Part of a small language model's weights.
Size: width 160, 2 heads of 64, MLP 640 GELU, vocabulary 21411, 6.11M parameters.
Architecture: LayerNorm before each block, no biases in attention or MLP, tied embeddings.
Training: a variant of Muon for these matrices, 132M tokens, 5026 steps.
Each number is 200 + 20 x the weight over its row's rms, rounded and kept within 0 to 999. Layers, rows and columns count from 0. The size before them is the row's rms in percent of the matrix's.

# layer 2 MLP up, 640x160, rms 0.142, rows 631-639, columns 64-95
092,191,192,157,231,208,187,224,199,204,216,185,180,198,175,213,202,219,171,215,217,214,204,157,178,204,216,200,216,206,195,211,220
101,248,176,152,204,211,228,221,197,194,165,209,199,193,251,231,199,174,215,229,211,191,179,202,181,194,225,214,198,208,213,198,223
093,178,218,223,220,202,216,183,174,233,193,180,198,202,221,201,209,166,191,203,191,198,179,213,187,201,196,209,175,184,179,214,226
098,205,206,191,184,198,211,215,172,213,171,229,193,214,226,191,195,176,199,196,209,201,143,173,184,216,223,209,185,199,225,195,188
101,222,210,199,228,146,201,204,195,229,226,200,205,224,158,187,201,182,205,178,200,225,243,233,199,179,225,197,201,226,183,221,178
102,234,199,185,211,227,155,213,196,218,185,222,193,179,213,173,209,171,228,214,211,203,178,219,219,172,209,176,219,214,193,212,209
088,207,180,207,185,181,213,209,224,219,225,203,220,192,194,218,213,196,215,190,217,189,204,239,174,214,176,164,237,209,216,190,248
096,161,174,198,225,196,206,205,201,230,190,211,218,207,177,199,232,215,196,180,210,200,190,184,194,185,198,173,180,215,202,202,240
113,226,208,231,201,202,163,172,188,176,204,208,170,178,198,180,173,202,155,192,217,198,183,212,205,213,236,156,176,217,192,202,206
# layer 2 MLP down (transposed), 640x160, rms 0.0654, rows 631-639, columns 64-95
092,203,231,215,203,183,180,165,206,205,177,192,194,224,188,158,222,184,225,201,208,199,239,186,224,201,220,193,223,185,205,220,225
104,199,197,215,218,206,191,183,251,204,189,192,195,202,232,180,187,188,177,233,194,203,223,200,218,231,178,163,205,231,195,195,201
101,180,189,228,198,183,235,214,196,188,241,236,163,187,177,185,169,201,206,210,238,218,204,202,178,181,178,179,176,202,216,203,209
096,168,229,166,175,192,188,187,193,222,212,208,246,190,188,171,182,205,204,222,220,208,224,191,187,213,200,207,185,198,219,188,209
094,202,179,186,174,233,187,199,243,202,218,238,206,184,167,201,221,200,228,203,157,230,218,201,212,216,206,182,232,174,232,194,192
099,215,202,210,205,193,176,199,210,185,205,197,232,233,173,201,182,149,195,184,231,203,169,200,236,166,235,196,227,209,200,222,246
093,226,161,175,200,216,173,183,181,199,194,245,175,210,197,186,192,212,213,207,209,194,229,190,200,194,234,200,180,164,199,207,233
101,231,227,209,198,166,173,207,216,230,194,222,194,173,212,168,186,182,205,177,228,201,206,199,233,218,200,193,194,234,175,169,220
110,161,226,227,201,226,204,198,208,182,211,189,189,192,165,190,212,201,224,177,188,199,160,174,198,209,172,207,167,221,153,195,212